{"num_hidden_layers": 15, "num_key_value_heads": 1, "attn_scale": 0.166, "init_std_o": 0.0, "beta1": 0.95, "max_steps": 7364}
Each number is 500 + 50 x the weight over its row's rms, rounded and kept within 0 to 999. Layers, rows and columns count from 0. Numbers have three digits each. The size before them is the row's rms in percent of the matrix's.

# down: layer 11 MLP down (transposed), 512x128, rms 0.193, rows 433-485, columns 0-127
# up: layer 11 MLP up, 512x128, rms 0.192, rows 434-485, columns 0-127
down433 108:451465467541571486547485433483484458514527513484529540483623483471461488452447478430494547515447522386582504479447497544445518434392419546509475458408473411456483593458474490396513494481558466562534485553543452466564534476528507447410417509475531494416451423525433574417539560520502527533518573503435414514466545453546449553580497477547448500478563482496441562553478508512417486439604
up434 093:493518490538526507462391536546491462516431536505512427588493548514436502509491456461518457457462415531484442505543486625406528569620432593494562456430537530564532476484470493502508546448501537451524478423462489440494580457517397517438506507482534508511523563437424476477582439512416554522475515436550372605523459586511536500521411534442569566447494563468482554485492530436556454511478
down434 097:484526482547452501415520511457497475539450496543461520449472438438478506525517482516521481441448585458448526544489519552440464506522511557586457469403546510567425360526496460593443547508361550478517512500497550434502429487444507552487512526520558459567492518425557394445506491586458539603568517487538578532396462433484540599538607428512504506469435526482531472472514518538414482576473
up435 091:463490514467605478544511510501500566492473538480497471568499502505577468574383515444414486522484536530509445500465537488532473515552604457450401477514524658539489423476472631548544596538516549465574463561480424540495518480569476459429517508473447560481527494533532459431537477581453508493572456476457523433474527440491514447467420551412498463515392607524516582501451474553444545464517
down435 084:484501461449489517413475491534475611475487492455495433460487462444514418543503476550465425543438512497449449555496530430497482588494575474451382499458479467491511517466535423493515507543427606497431524563411503547470484539459595500476497462516469468509432466565446445491491506567538484470464447480433521472417511472456495368533474445464520421432454597547491605510448465546337449463544
up436 100:509517526573530536551534462545508474451433623459552547443477587462492558523431504568400533492467453526465537590422547425513551558515435497444479566440493571457603548381509478504505547490480464562389478504471508465533468561557497510482464448518490532538484576445518474503471528560455554563566468527481473416460428436467504434532492505527493560481447510393487435465604435509525391549452
down436 103:525508563478566521509493499531470529540548550501436535545519514589460478590579541452456503430490554528417472503410436461526497472505530594531563619564545605491468498454391524540476555436472597502592407491481478459451461459527493445533549445539457473513452527489442510525523505571433477563435417558547583581435472476554494476443615511574501472418532537518501561515495549477528418464467
up437 105:550572526488577406553539438521456541479489509467479486414431466538526537496566494502522534463503436435438432552572522482507554366526477460468416460524471390514580538528477486610438510481544467527401464497571507455532497539522454482525522489507422452441554485499477490564508403461537473481554452491532454450627497614549537471575479414489492493500444556511468467503438520536574382549442
down437 110:479499444514597519466570537594501546482521611495508470529511515505458440524536397537477517480557536563517410554420444519452554431438463493452465441454567577506514521497489503446533488491434513458480466517469533425464451562471444620413603519497473479502531496531488502448508441602403493489509570475483469468640479528441479633423552489567568521458541501482523486459555443536453525484589
up438 099:482635477540508482574380377567516529502499455512504531496478473560529504530539534531581584477445491468517486488510506504470564409506463539467523490419528480561552527531453505480516497528607581548520412459474534482521491452452472627517411410519556455545476525449474497478513457462545543459504581505465326590489496495568402533538500546515480476447473520433476489563516537451543529597523
down438 101:506437560603546468496511472416512416468535451500532531567519533554443498499498515490441398418446544565487488528575471492626435455444535588521566474507503544580573501543558517515478572426488514470472541442418485535582443503469504443386472554545435473468440501516579547414539508544474434486533448519406490497514457553483511544492479502559412608492565542500475397495473482575514502467430
up439 100:501493425530549496551458404489622503550504544457508474430446505470492514511598525453532539460432498501578424429519502515558437528603538452513505513516531551509564493438488475425512512416419506493485519555591581499433508491499561496456485351525498482551514558513522430435478513482546543483521507559532495488478567500534584441518551499474555585414495436551414453514572659516476438510433
down439 101:504461583490516471512432457520567540503496469461494596498507391628416534519517562550530488443510451492587501504539579505622466492537487514470480498458452568503676486482514526512549529509533511508539417361540468400564483485527447455448547434444484548527527453520500546506485443533495465481442456545543600433465515533593478477485580466553513430518501493506558408445485455475446542527456
up440 109:493524582584437534459499541528529534596468535445537503499548451457531467425479549501488484517531541546478354502565501554434407410557498480443553492483496496592536534532423648501537557523508450582486619457552531429479591501484520462465443416531411509475475498531466508570505468539508513552542450472535472521551513561425450527476438476463448463491532542498439453537424470552507412480604
down440 104:474448562514538500505511545458523457556522463522428488503431514525549480446460529533441494427410531526459524498421476529474435543571511486449390483545483390507577454498574486504414457547486437462543491528544526575590461525503418463444534552360473478528482510542409429539478479541409514557505473433571495573485537538394515557578443528430446386491588498437490509529572492465466524444532
up441 107:515549539459475451496545556547521487495489507478458514395542515436447535490584501450474507508489447504480527499501464553567543499490498528407507468413439587455519518453487499553463472533440523440471379528532494555540557462484532486475398556498516446566512492619426535555523588515508585384469463444578559589523463566414502422404526570443522469547449475476495444434431454589555458417535
down441 112:498544445477484514481507517541468456489457474515428440517535577454537591460479546478455471379389398480438501555531564485519491569468482464414500388529537461517494599503577502462466351539522451488597522513464542448467553497535540546529564521550541498523543500445543551575426560458468496476510571447475556586533576531462463429497550531579468544568450528578505545528498434561513592497478
up442 107:573418399513503563467551531527511583512503514488419500473535339503582479527586510492513548494436421576472487514539499528384559470580534472449534469494502479490538486460525492402481494482471536525581553597457509407459535516509566494553523459491445506592501553469485517487609446504529471510488595540480605472447585560494488475522504514582566510501582533571437493601461461465500548453501
down442 105:585471541510549526432515591514453587545527457417541486537528550680543475502565521541401470477512592474506537448485527495468524466559436512491517598475409555485507474519557498532495557563439491479501511574530459553445475466428575541468587550511533561556438472520519455537610506492543447470468519505524554487399482546495479439426623485468491477415528413532432481493492545450529541476452
up443 101:445543429482462364520617459535449484515455607484452496473491517526532521518499475475529469496538465474479538493497497522416446493599527477552529443489481526524497449506424536500616440413590476478536431616541486425584489479648464545447590414498551522516532476471514521497402543534573528528524428500523518468409561536473528467512543531556474513421533504446457464488560498503552408432522
down443 094:417594514523525454583480446494418560551516391479532480497583572429520429617495574463540495556490467587565528438510446514526488494571542522529512546569485538496514364494487521538564504432474438468485517456455522482528577527515501572463397458594558501464499499496442403420494487438521398476486484490440432437499534436468511538518516492449470542462488502510497492547506489446489540406634
up444 094:446489520490514563472458541442565614513477535449551526439471455435499450481527610529424486455461575471548449463544509476486459463534562461475587472425543415420431515557444535464505478487476459520435453400532383553453456487470623397488436518548524525507522423480450482557496511524513589586454495440462497530542512423545514545559555446461434447438493457403451470550528534520575515484492
down444 099:499626569483581436484431501507568494492458470579476524582497556561556598574525467528602524573473493428516536515472424469519624464509543508391393447514473493496549539520591537575552565485524498497558467453499528450500507437542559512491509537531526489512470528624480505423533502471546464504509479396460496452434441456503474518505454461470463390515498551421519506479406420515553514575492
up445 107:481463509469497401488561557451431502513362469554458503518431451487337428528400619546588518490513466419486521509476492548513522539398469488410530439494574549473487494493507539525387472486491557434525531540476427478520372506495576504442471499535474516433533533440434543562573447543476504516492457548463467551443488538525556465530495535489502479511396505526445510583475477498457491467426
down445 109:460559580502480599508538476548537521490524446561504540484517426566497503528553495479485501521509545484535499533445486558568448523426480478483459433472474487572513519579500575465397444503511495429599409517589519453529427522560449517472453502487592491541443490508500476552580602558385541452539577515425567376523515481489527444460498462417520473491542601438619496503470513480538459403435
up446 098:516536527580631449531507560438527521554490507471497362534493501530495531505481527540484424509491490494519530472499468499600600499538486534492640497544534446621545535461397484506474492483479456631468472493523479454443490437533447528427513423488432575574583401468508548489493467412536506447481554548518494523550544410492483452456471564491488493499551536395443549545495395495519533483450
down446 099:428479543492505598334526548477517558492560473403517529484546556469529536519461468477572537483425434451449481496559347552530491503482458418504528498507466357451522492525600471446516502533568528451467435553559479499529546461504477531586470421471482544412593467565554402497574439451515464491508472522524582491507496539537496519559506516524485487484583432463494442479472493585570483475480
up447 101:460438482552555508598480528447498520374428539473538551508522463541566480582508494563594380440474490538512417474539442526510515451518466486451529549528634506509543470440467496393547461464511513571433571568459535477487464568509452496572544535418467584535569423495480451604482511579507549500503533529550507554470509513482467529405437569595510511528464558540463523518440499535509473433421
down447 099:480463471466540523554509456515444435496590446444422489481521522505488447539513482449535501437476542408416552453514570552495490432445554484606593509621594421577458498525481453514399498562625501525558513462452453542470555442435576500555400539494520541548517508433552525474488491520483557543441553521477529571571565500526551523492508491456556474440548499579472561618448483526564473518488
up448 105:541534476545581464394601507560383487486432471496501461389475468435494504464568518467510459561505490452430525492500493484501404448499463445476561485488456478475465585520514554461470593462511430380581450423505469435474580560500518517481592467506502515488565504568496555507589519512462547557436516549462430437529489456471642483423533455503510607468555546515455524507529483459551421501464
down448 106:455512470461548515464523531535526479530557495573450479518482451521526445470487438482546470620482526475411501642595494534525543386468367573519570462585516561541515516559490568497525504417383391505491589447452504469507530546471504460521509488497602556480490448463630535450487493516425500488503522496506512388542559522515483540545577461506430539445428502534502451515497477555522542512569
up449 101:518498489569526438524633478396396504504529559499479536474423325527595522449432500496480509482523481444487511554425500541576488551505457504449514542475538578493468507512492412474441528538491584534497421555439494498523568517526505485412560471552340490539493478477486519502431493497549508554544496487540553481456574450443529558443554527408573486471476485582475473540528446433544477460430
down449 102:581481505449526456567450479537431523416532433532443628423475541427502543484471491509640535583504425422517532504511457491459527410578588550531483438469521596515454543530489548511495560480493549447561538507562523470573535555554500487536443559466545476530546464550578557526500495500454491444541467500538500494530560438496558416382468418446594480444508419538502543506590525536540558499511
up450 098:513554510545452530574442514454413482594534554451475509546548416539601434477522500561491492534480443504602397496445473526447542430407466574479533411520529521524546462413496511564468473499533479536486461545484438465482553405632485544472529545505501509600434457521484517550541482566485529389470454498444433559510454495448438578474542505491465559494471561599516520534458386500498454433503
down450 097:521501521509530398524513501537414505463509501548510409485543557560479467430417587517476443449465523509387561462471419403550441594493514425463461578432472450493440488490538470479563472473385516394542477503522536463467543610494524497472512477483489512492502545492520497527425533519557553539515377493503462437493548569547576613479594552378553542489493453454488523501497557510464502514585
up451 109:556478488525472462558514539549470563515448492498468464465455527552445509426430454450434528484495528565499495523481506452519418501522471451495553562445511425472515516448466598497409629536512471444395509483453467542544542469490427456433467556604556568463514512580576458448609543503380551439579452486456430493474536595445524520512348509434461468458533533503472460519545470502502469566540
down451 112:427594438462575493473477526511498470550450436553538515424431480491555438486421503587577492449543552426477488530589513473453493466420463592494500474499444499495569522541562510472563433588360514538508477471598569530447543528463477487569521532468433448484456464425479435492484551500558448565577536408468567540514525464479588443454394472471476511551548541441521537550477587477459480495456
up452 100:575440438537581450423520413507417529508447469499511493487445548445630530362531559487480590522611407553503427393404550492471558391468501545464525453581459526528480486527540458505483500497539409531499482538479469498532532481469400528481461442469531472500529541584522539504479478455479438550481513541479489501465521521457429521510459498450595476481488414460461471453385587507472544510504
down452 100:487473438520490488475489433596518525566528499435507508448458586608493490508442451465512503521393486425519538544517522452477584431513564478414467599538472548481555466489501496434470451516522463450535432461612526462484454539530530527533456522479520530380528512450523499534485403515505566456495631554475391529564604514525425478591507587439514535437429441507567530558496496498475596505487
up453 104:475534510568418439577436489473425531562488591553416529522432486498516515549585468554472466457583504554439476486576526491566524544477492524480544470535506481667470578487453497560522441477542569502524516568434562457593574491488491591432470486575465482440507401497512477553483564530423497451503451528466446538543581450435533429412440573477471525442526571563494547533456552495514470523538
down453 100:589564481391464438458534566561460414512467546612447515478515500440480607403497495553470570519430528464557467497590553433546394439525483533600414534491527588468468440481454415514540527498633595456442514517498463490473479431528565559538534463505497510509410466484522551456503535490542519546470502519581504500480542517493535462484526417491543463475576495597480510479532505522555565515442
up454 098:421505379488519526477588547443441492522471507498471564488501459614497536532602517472524571589501481450530483440449483592490463505522453468490509476579486500549488473516540546515519470659524513559524468538545499482445499491466409518499521567518488531508492455454563441533433557473528481495557542490435507457435526564469505456312454573508402464581467494504554451511368454498531451550508
down454 097:494517522474462558516444474473462528529471483474522514456558532531392509632514468486509581489527477521500529568541471454441462504498534457505441548532438400507463522493535511472516538502446406461421448500538476479443580509534505416518567586558574540439561501521466381419458400597575574537476445527594504532449497507423495507593548518502418612515445490467501593486540567556443558467520
up455 099:577510562443460571460548452481547569582552504411483470598585442537458514541527558531489477576458480386491558495509539501517537443493465434468565506515479584547452602545511577503489452425525524510511498437461457498497498521479461442454441514488553522515446478413418519535534528367609529504426530559455489527489516538535510618440642610516495562496531535500535465525461492494444494479493
down455 095:491503454586467547487393482497585552433457512529449462390434547454537473515530516471622548553540516487514549613515455445419470518548481577566490526464514565452545503570472497496531556498511583537549476460517504418446556530530412557503506491458603457502404482493487469493437444492458570465499434507520463406479412525511494651536457576458518460457482482501491546519566560505579428533513
up456 104:525469469556506512498446400506547515566569510472579578379487551425549496439558535528466488519444440513567410478495577546482431536548489505479553503558515543544547492493500544500550523552557491413583439527489475562443452468548530566578454405429554447498503471493472537514551529508569429462476516434504441599495455546520503503553494525614547557436486562474371452518531622510487461555456
down456 105:410393522440613581533546492438495510353392481532489495429536610489463486448553464583522420482442453441563492581510488427519557490554462420568488467538536415542501474548530478449571510499527508484414522429431496553562479469526456505544420552511532518445576494576539413476518491582512555530528559537500517518534568507496497544536468477525424464460510538462555506531550538571498434479502
up457 106:471437535574501460567502471464548485455537499428447434544521584404444512436537537462562506536541510528463476445627485508565528567425536481506583500545512475493518511518364516491560507514431491371460570590550487492465519422523511465478507422537443461445514472461507473528426521576406524429447493420445501552517438488471526464463453480423578522433466517518548583588446403500509460501552
down457 103:520599501415500436518495530519486535556576592482452531458517431498477504545536535552490529460554489449479553590510540530524585621510474492463501480472592478472455413504511455565488540603434465460477480440576590490464512556492397474470469531444515508475472477491486590559472533503414605503476535508423475506455409444491546521560503522431572488550535519581503498342458533543490602541526
up458 102:543581541528510507360539541561401476522516545536454522580464395545476576536501446550523381490563526442498423573540475564464517489515440524422499399445422462513512539505463508513437585482518502528588414458469446435475489557481468548474492568476483567484571515490522463561570473473466572540547474543450522458516549493493527522513634496609449521561456558535469484527475511427567441501488
down458 101:571480468449604543499518476574464483471488496540493502521429525466482589576540589512490516499449525430581520577577531454486520490518541512422511509481575504470450496487541518504423556420474516464512474430520443510531530548547595383505485517543559435459601496544537524506570465502447585499595497567512515435545505466500497505588553503534450580444567553538452471425487570674476517589511
up459 098:459538528492579443538472470491513437502476508460491457487487466510470553512540438682614467531439508511530485451455468525517490517459465516512536510596549535529457475460515590418455519538562572492511547479534383523475449482562475378487549542512512466535525457562574552381512448448347488485439564474432521509542540454470425490520528488549496568475486545388490537459465452538536530417469
down459 098:483441569501616474509446470482486485504505529506392544448594467551537543511441458517529517447368477529597452570568493470529516483493526527567535374444430479451555526476503529507514550480521505554593468481513417401561436507508461400450497449516513526394532581463475520531478434577502504518576522513549538529405545471491471526538576455531430500510445564461550439509510509533553589560576
up460 093:571441492597549502489476625528481475429512532499511469556491495433467437476409475501460499598515509516528485498490466536603503512507514518478487508573576543511555391471446525481525510506467540518522573511530540502445627556544537427566404557459475454562454487518513443502476427630519499444525460435360507454483571551500429539510475511556521591480437468478536611559534448507516464425538
down460 089:496547480483572510382438495432478509487460535573486532530459505492502439489408531477486534475512534512487483526482490535499531469465529508547465516576555483429536425485441466599486455525367498526468517533501572506424460459560507465499458483443521489518479574544506452542468507508478566482533520463218490538461590508508511559533525440488500523461503611552524507463462479497409492435400
up461 101:523474438586507472519595553438459421527458520549497489584447557464543425554510492429548469507453522469509520484487575520592508502567462529476547493553522460507483518499531489597528445456510529592403461624424479516551491484528401478447495455485483546473505529582563535547482411637609575530523495443469421513511501493477643542599460497485436562453479494456558468502476496535497449518464
down461 104:505541537542503541465460555496520455569484471470444560580559447551349512564479500477596529565538479393536413560515500461560496445468537562561406571530499558455491510462457527509443546642455470530607504388529421520494495491525573473538415534457534521500509491463466502415562497501467553469524473503547460518527421443468478483520571499543562570414462438484491513525531517423502556550574
up462 082:531520494497569519528545574468397432514545556448482507505462458436476426504480448472521701562450597487467469504538476422512530506535450443510536502466421499550481491508544535532547480488541403487469406486496498519539515429541538478492578469501425529453552402498401543496502470536424502609481465553456492564423489487463448480460526568503565529538449441583462493432511534633471506563487
down462 087:490521451436532508407516474514447497483531459574491557487513537529470509509500537513532489458448574513547585491535496457543524447446513370511521580513389553447516484581545533560583457482531479525500530422426490423535587426426563554482554577494493553491531565456515532495650506546553519488447569469457515476445613512499548466529541476588487418515495455476607440529524366550497498500465
up463 106:462506576487512529513488584521467506560510555516425523515491481519489577559478500538423559486539438502500535501533518542502556460438507514482472610554529492503491520516397503425464466672582481539371474468536499556511516521567568560474418539460474450517442517577509470539428579384474572545509562471421415482538435433520460537550471508542521584388482511533475472493480589587453496475498
down463 105:484540489589459476579469450540412591551565499516462506587541435497480571503461477499466454537561525525534444486476452513545478456585493462498515490476471396464542512578495508559505498530470448541533395456510479470506465520524490570505471500489482502600598516538554491514617486586523551553373552601499507474522500518473434477425503501462553434462377514476556381491530386407542507563514
up464 110:456495452508589446524503456554485645522545483457510493443475428427521544513449435451446438524554454512486506491458524415470453476491431608528547478502515571540525574531556508526494510457567524472363670551460504568610482438524469489482444553498510570425507461580511454578447524450545434443486482518448512521556518514482448588495481546512504513427532491543486558541490449457492526527391
down464 105:504491538510376490585525630492477480400434455482542515507496508572451618554457554548450455474479560552528472442558474607506424482521464483550428496515471474501483492507477513498562541445459463514487458447464529496455508560459493449505517506423584576363518510501559452561539466568518405474491413425479459450440422519514504476525562483466461531470443548463502457439555567440602437570535
up465 095:652477461539538519597437533414509565443440569547464482483488476427489492532461591537540491459408467432512540475474454437612450481587589554481491563564547558568474543442516461574437458462449493523521514529553531527497545448472564491551468506536549497421540543545501404464559502533555564477514422496488518455494519456513517491533504472473542459504562461528594536474551543390450541381461
down465 097:470483390553505632402509534484534546388437559520446604454530487580512472516449546508506404442560474517565524463408543586465532479509435499558547520552568570532502470501543435602436567517591442450545516417530473575387532502502493486493440481512557527505428414487528539600491481490477573429597459538472556506443538523513506497538504445545501499487477447491480548508520483458462504528489
up466 099:569469512476513514491513468535545554493427552549524500422525610482548503515515555524562572433499424523514461442419549558554552500476479501490549430528553430488597506558523542511542515524572458535423435557565467573625436600475504450476513468559534496535486611476455477522488518524391499520497507478453397542559518539466415559422497514576433478409469515439425514473486506404465511405472
down466 102:561455478540516564575506559578514516417482513519443500514440591526456528491511434480552557504495539544538443501472502524575517466411499426511432519532527469529438540429467472535484519539535488597422550521485583430437498535537472653505503409514495444539462605514531470511544507647590564465578543462374517455465463531529451616558505537527541543507538470487549441521505483509499547558537
up467 100:631520493462512532475496473548440523377482508491482557450504503419517556548557501524556510479501422541467515481535464469509406534516504499420523544536460369537446529433492471527545559468521601523564535511427460554626510520452533488510565518524571492507580476487494452444381459548499499508517421542562613430508639476464472529519582492528548573474494502555492477478541602482498580526488
down467 107:432493480495575518560543453441493528486447437608500489481463542501410515574452483540499507468520592473472513516482444450461438548564626516531588520528499513490409501496467467432604486530564500496543485446552519424436467481491461531551453471514530510450555481419552387500518470597420515510563561433494455445527452478619451515515577625475453534438539472532440618519523480580494494518496
up468 093:538517564483550478521523441536554576560505515479485524551446518520444480534484528495447533445551509466388481506511442524454532544583548437479476468543506493503554405533504516489431550578540541503374472427446464526448496591419461482429423497423477405412556470484468484461559459545603570497524551474477454384551507449477442406477555563523521562441558497429442447423433475468449490564544
down468 090:548428588503448526553504500577457492561547443420518538501457579512558453562548512501425450497481449510457446402524387456542490422498486476504489621590550533457571420518482514482477553517474489517480567510443466482482505479486450551402491459411510592365511485428506478493560549446594498548506472362431498454499460486465474467563482581477498463512491524558498461519470446444554413544475
up469 085:580563467472512552583423478465469499570512514515484458542487430547455480499522558487541510453551503441582519501504473419552528487494516500493498545481427411541478395530469575441533513544441587432512564486578450471543548525566484520443508384461436543588500455440454514524434609585455452502468557579531453484476564569530619516599475489573409602495550491497502452510477484510538497558440
down469 085:504517454453496525524479577541449606453477580539542534540502491431473408524480488473567500448542519515491495556498501380579485531465467470479511419495564477539441446457499493498493591565662461391586540617476546394475461501519469495544474495502561488534471443438460405595566464495533437545433466500482496516532547510535507497587506499519446496481486494520623549383467527445507493509455
up470 100:489416489463520488462487502432551493527468525556474514468369496467437501562533463493563484501446414466504545405481495513460476533490432498492592577424465472522482484492478531530554458532539481508582468520495446430408559448380485415436476479442423568504459548456538431459435521540453531502547505551493524527495492544467484486627451495396524440518549486505475498557470383392592564543610
down470 098:486520545473568579562487473528531472423410540523486461435397568435499512549481479476493435504418555516473490565534521583526475446475516535514527493575497512436463492469506493556444465434468510444476541449467568466472482468543502484523590498336486545564572432522552488543493465493458484487480543532523500416552518446407486530457557482462501434521371527595440559569491580540436401379494
up471 102:505549506525450502504489467462507488499450518506458411560512446475499627604443493562477539434451450505436541518591477560520498454609550555483526525396477420429465535464481509526498467444470477433552440476487436578469558468536548466501485511490538578544530346490499574513497455540470568553502566515433491493501510505670527525567452522570519552487563518567448509459495419528492400542462
down471 105:446440321473446422596453478578531549524432556571397517459481590542432533481556465513548518508642489443509500404519489489507542606492520544495436476489507572522483557503484545462460502529531538472489442464477532484431583526477534457426560563533548490479456481553479449494607509483496512445446505485427497417550552445493467612520485533533510556564493475569574481485554547492515538481497
up472 107:394480531432625533463480491555498577534494510443447485503537535568445582461507536402500488502482490516517453444496525473495573437543424490446488447501461605436398526477452497504471498450491402507561445538456569525499463458462502466383432493552561570474599472483554512516471512502519505498517575624527536461483611396527578453498581510433466510461519415515513493508511491489601546443545
down472 107:515517476500561458487507453521561610527490448521461509521548518562567542568443449440453506416451537602426532510497457470546390534433459589421452550434512426436533527446487508597487540454555548470545482437472440524490529520444594517559514492471480504608487496570482572505451469539654450487497455488565416563478583497507575497472465457517527539483417450586470498523530491438435537534503
up473 093:565529462583514457558519609400528535496457483465510427535404487470435487549438462629425540473507550608476493486570449511525545485466556492525544494463541302454501473567519515436429584490517504479444449560542443498437562578555425521533507488486534496498508455540528476488509511618467478479473506470534491484509481536460528440469516525470435527434428554497431517527598498506592450478477
down473 098:485499582519478464420592491529495539568486539553463560553423462556461509459465462504470516528509501528574591458573497418522532574483456508480451381560559548574434480510509533579458474431482536502476436510432518357522512447369487461401502454552536503494521555465522523552535570596520512487442504406456464430416550514537516467493529453587472445476559467519585451580492511506476468522440
up474 109:514530552467537479552423386548491561547505507450609455519460448481461469519400475455552472503394479512508523521543475596560490489443472521462497472490501564486600502410468552520528429401448516387464453495566419499455476437509595506497406470569452584536539417454500455497547488444408512475521454463522515511469460547558504501451528525526521486508603479480435490528596396549497459592504
down474 110:417445550458442446562507514426512483539530546537486444503426526511537506560533405432583605469493499555505473481461538505427490588587466463526440463501507515487456452513494608470545471503585587493467435466490531504472552481488499488490503422535509541474463482431502512602547467592500447503486655572554505448527606403518475510517516585563525514584426508533463459512505510589484570408555
up475 101:495545536612507471545487602504489523418523514463487456431585446480522548629506398537531480477462568494501452492470475506587555459488408461444530524466507498479554407543368449404566454464511507428544540511530545510375537499473559539429437549475433502501514600462443506465501549543497505532564534457508509500483589533518553526537518514419554503445521540521587492573485469427561432448460
down475 097:453385434453578508443425445554499479547483534458552580441530571539524449518497400432438557477544444575605581489467546477487503556450491441389533533532572501515550482433583601533519468520535509537552474450595480505520451439556541561464466496481453532486502446502578505504592444504474538555538464472495392518464532583457502458474487474467551552413558488525449502435508562470522558506416
up476 091:451402451462537419532439547494490558518506520395500434521415430488526605380491510467429567469544552525490489567469484408520539524455539538495427524407537559445407528434529541530394541436434616472519572487444510576459570447482528475484488513528570449458507521457503442544509540524525475581503429551452493530601440539523564500534487562520456574457457528449529560555486471508485534466522
down476 088:420554439461440511505544464472490511521449498491514580425469587445427431515460478503527398455508496554547471475483528349490498575548461558426495604415455547508458526485539535537485523503457493515408488476562560439535456531525511406517422556467562546568416507567432493574473438458495509517490544540524464489411532460511508550447554516411505572521616481504562479542542404458554480436542
up477 103:589462506479513520491448514429438505408465482505515463477500410575504492560426492434462359469490585450506517394426417521577490537549429460469528504606524467453486513510474564457442488487461489346557449512528520502459539471406468481490517527413525531479451510525553481497546484522522510492528604474466422523482449556508453402538473596437598455430505501527485514503512515467593594479492
down477 102:510571596530576499511512559459479491519510413549461491360560496449450465487451477529460550538568522578494512499576510466425523573483457526505423518510535556473579499470517469495467464445406564452467391494413540465436510478622487442455495418526523475533475596506504504573516445623543479529543530484566493533453535487530596479570496468585397465541522472515533445544430442438509514433491
up478 109:515555498532349504558479379531471549476409507474490487589468542594480481519500472450468421464545443554531439523562544536596491510535450566465571405463523476571361474461445529455524432444478545537536503556508476520543464551503483483501573522430560553502520514464500468445552586470499500445426513461463558565475570489515520510422585545423449473484633479527479527485448467475531550440505
down478 100:440573485586583500544503558466378509513380501564415426535540501476534396412488526476487479617482495490532506549519499578588485542437420475548544589511571521570536423545488553488542468564441560502481433445478481497480500556465514480472501421448516503488523474483495550535470468545514428412470483493507530456517589440531390500492566561499445496482399521442489550486573421430447489469534
up479 115:483497466543460526534505443506465525529410544464564490603584485490592497522506512463432509461439409408494409527467561510545538475566460422408561428507488576490521628416562507432590431480588473496509453577539519502458547424485460514437478474574506526603522492436485534561480479434496454460494493524463482637492526558517425512513448459505450491568534521481533533461422452451457502503431
down479 112:441596468520571537482488516485482457457494478576521625451586532550482428533434526438507484447499531510553499455440486487560446561406602413475406511532475442516653487501514498519477535547486441488503510482444455480533490544503510403490490526326487526481582474507558535480534487481496583493531461430478486474416567577391534448451492503438475502468471514515495517481446439522477617504532
up480 100:461505503528418509461548537520484590478589534501519391444515478505572549455641511573536414442555600433470470537478451646534564438530438527447492497392531432475537541499493527477474602463485492558503463420476508430580409512452442495477474475512475507424614440490459523511507506557509520487490545542480452537472477576544480510503583537510543445500451559609493480510448499506528479569485
down480 095:479517523504574524498467427592506523531478465566422475514634535503473533573514549484507541412554461520533514496383489565474443484527462510495488542507603471493555534488528522491437516533485550387530498423532602525511458559418448465455420441523432522517549595442541527535485499564564540460553524582527522467514558511478437554568508432472509538407485563541484550558578476563368584509518
up481 096:416483581536507429420534512479479484461533599403500506554486500420590434518492585469533554532493502544547481485486457495489428502541587544534474526501600520405444537605538564576543427478454529455484475511513454360456535534468530499504524435502555515402504462523455575382543477527611489472489461560461567519512500508484563404498466482484462387436508466457567540518509557477506511556526
down481 099:504490449537560400540614536564486469455488504526504471509486570481496553527456552588508550549449569542504566462519592545515562378495550456509461550553520408537498478544420536501508545553405497554485424455548537476469462488557535517494491465539501468518438545510461474427540547523586538556488521524462437467382559565470432410522450466438455391567472609533395470496523456437519467501465
up482 096:580453500480505489522549503524492516510470495579485432581601448480527579485536505514517552539444552568512521507408480502551534453529487556433529549561527445522440484537519490567564434390548496577507445505572492577534520539347456537458500538521512454564508485463622500565564513493444430573519460455460523477621543462552431555529552474432539562455489534560433496500580484572588474439482
down482 093:476527533526435520497489507555455524488481440562515503496557555452457480488540469578543506544463506451513588480416541420451538456552467511598491426536404586434469550573519490573517461505545431500457593443457535472512560620440496549573591445440449602505525376552502385536484432444481484467441503458469565524451499490534504542491486530547491546510381509472455488524529447468457544470599
up483 102:464474528539453521532558446489514542434445562427530553421522434542503467467536486455476506477460455481554524493500575546587591426623484448556497416428610484509538517515462559557509524595552553453469510496550467574530517513436487496472487560466450481448438491508420492549458499426512487513495489473521527470524559632599573548454636468423489460494543469520390463534471576480539411501501
down483 098:557555476553501551488522464409557638470520491408577510578514556546458444545463550462463417517477498538500475505440517509536515512504483531458531488565520391400557570493492497428391450358504515467453498525503487538540443512481471476542538571439526587493413515463575461441475623476452564521502490475525407517538521442521492567473547541565602536483437493478541535461539450595487487494474
up484 100:521478393480455595568530513534459542423449499489594609448514469470544453463520492530477470504577483546540430416422518481440535529422504519485468541343489438499444543481540528452477440544560515591503413498483444579545464584513523315563490523524592448511510567537505563551528441476487515552452508475543468526561473539509464473499542479514452420461492492516502453540472475435495500436455
down484 097:480456536492517453500518534510570495542640490450533554591473452467501533463469545489513515426502611550527539564526455499499449483417570561492413457535505327513498582563468498439490590545471540430585484548475501525502504476471481474444471549571444536494587587555490427512511473472562528443552510547532418575514524476540503579565408460538473546384481501451556536512418453516507496515495
up485 100:524540467330538444537487404488454472483498472505567445526524585450487448500428504490550564412520459466461509597460470493620510518513477436477479501491526588587490548469507556483555431579549482405563507502495500502419594442515560543518478489463551553452477497504542572506519481443488525458471391455423497490604479472561513610382464540493473541483517514491467486522586474537475510411498
down485 082:517489475483409563460483528560475420490431478559466484459481561570487473464495494535573506459489523583510668513460506547474436417523481401501548506483434530574487411453506433445496514514446519520488434546449497486503498440499507575446435489525532489473475443592518547505512501497500439426428487462416482511480555497592589690486548452486556514534525539436464480441601440542475563487517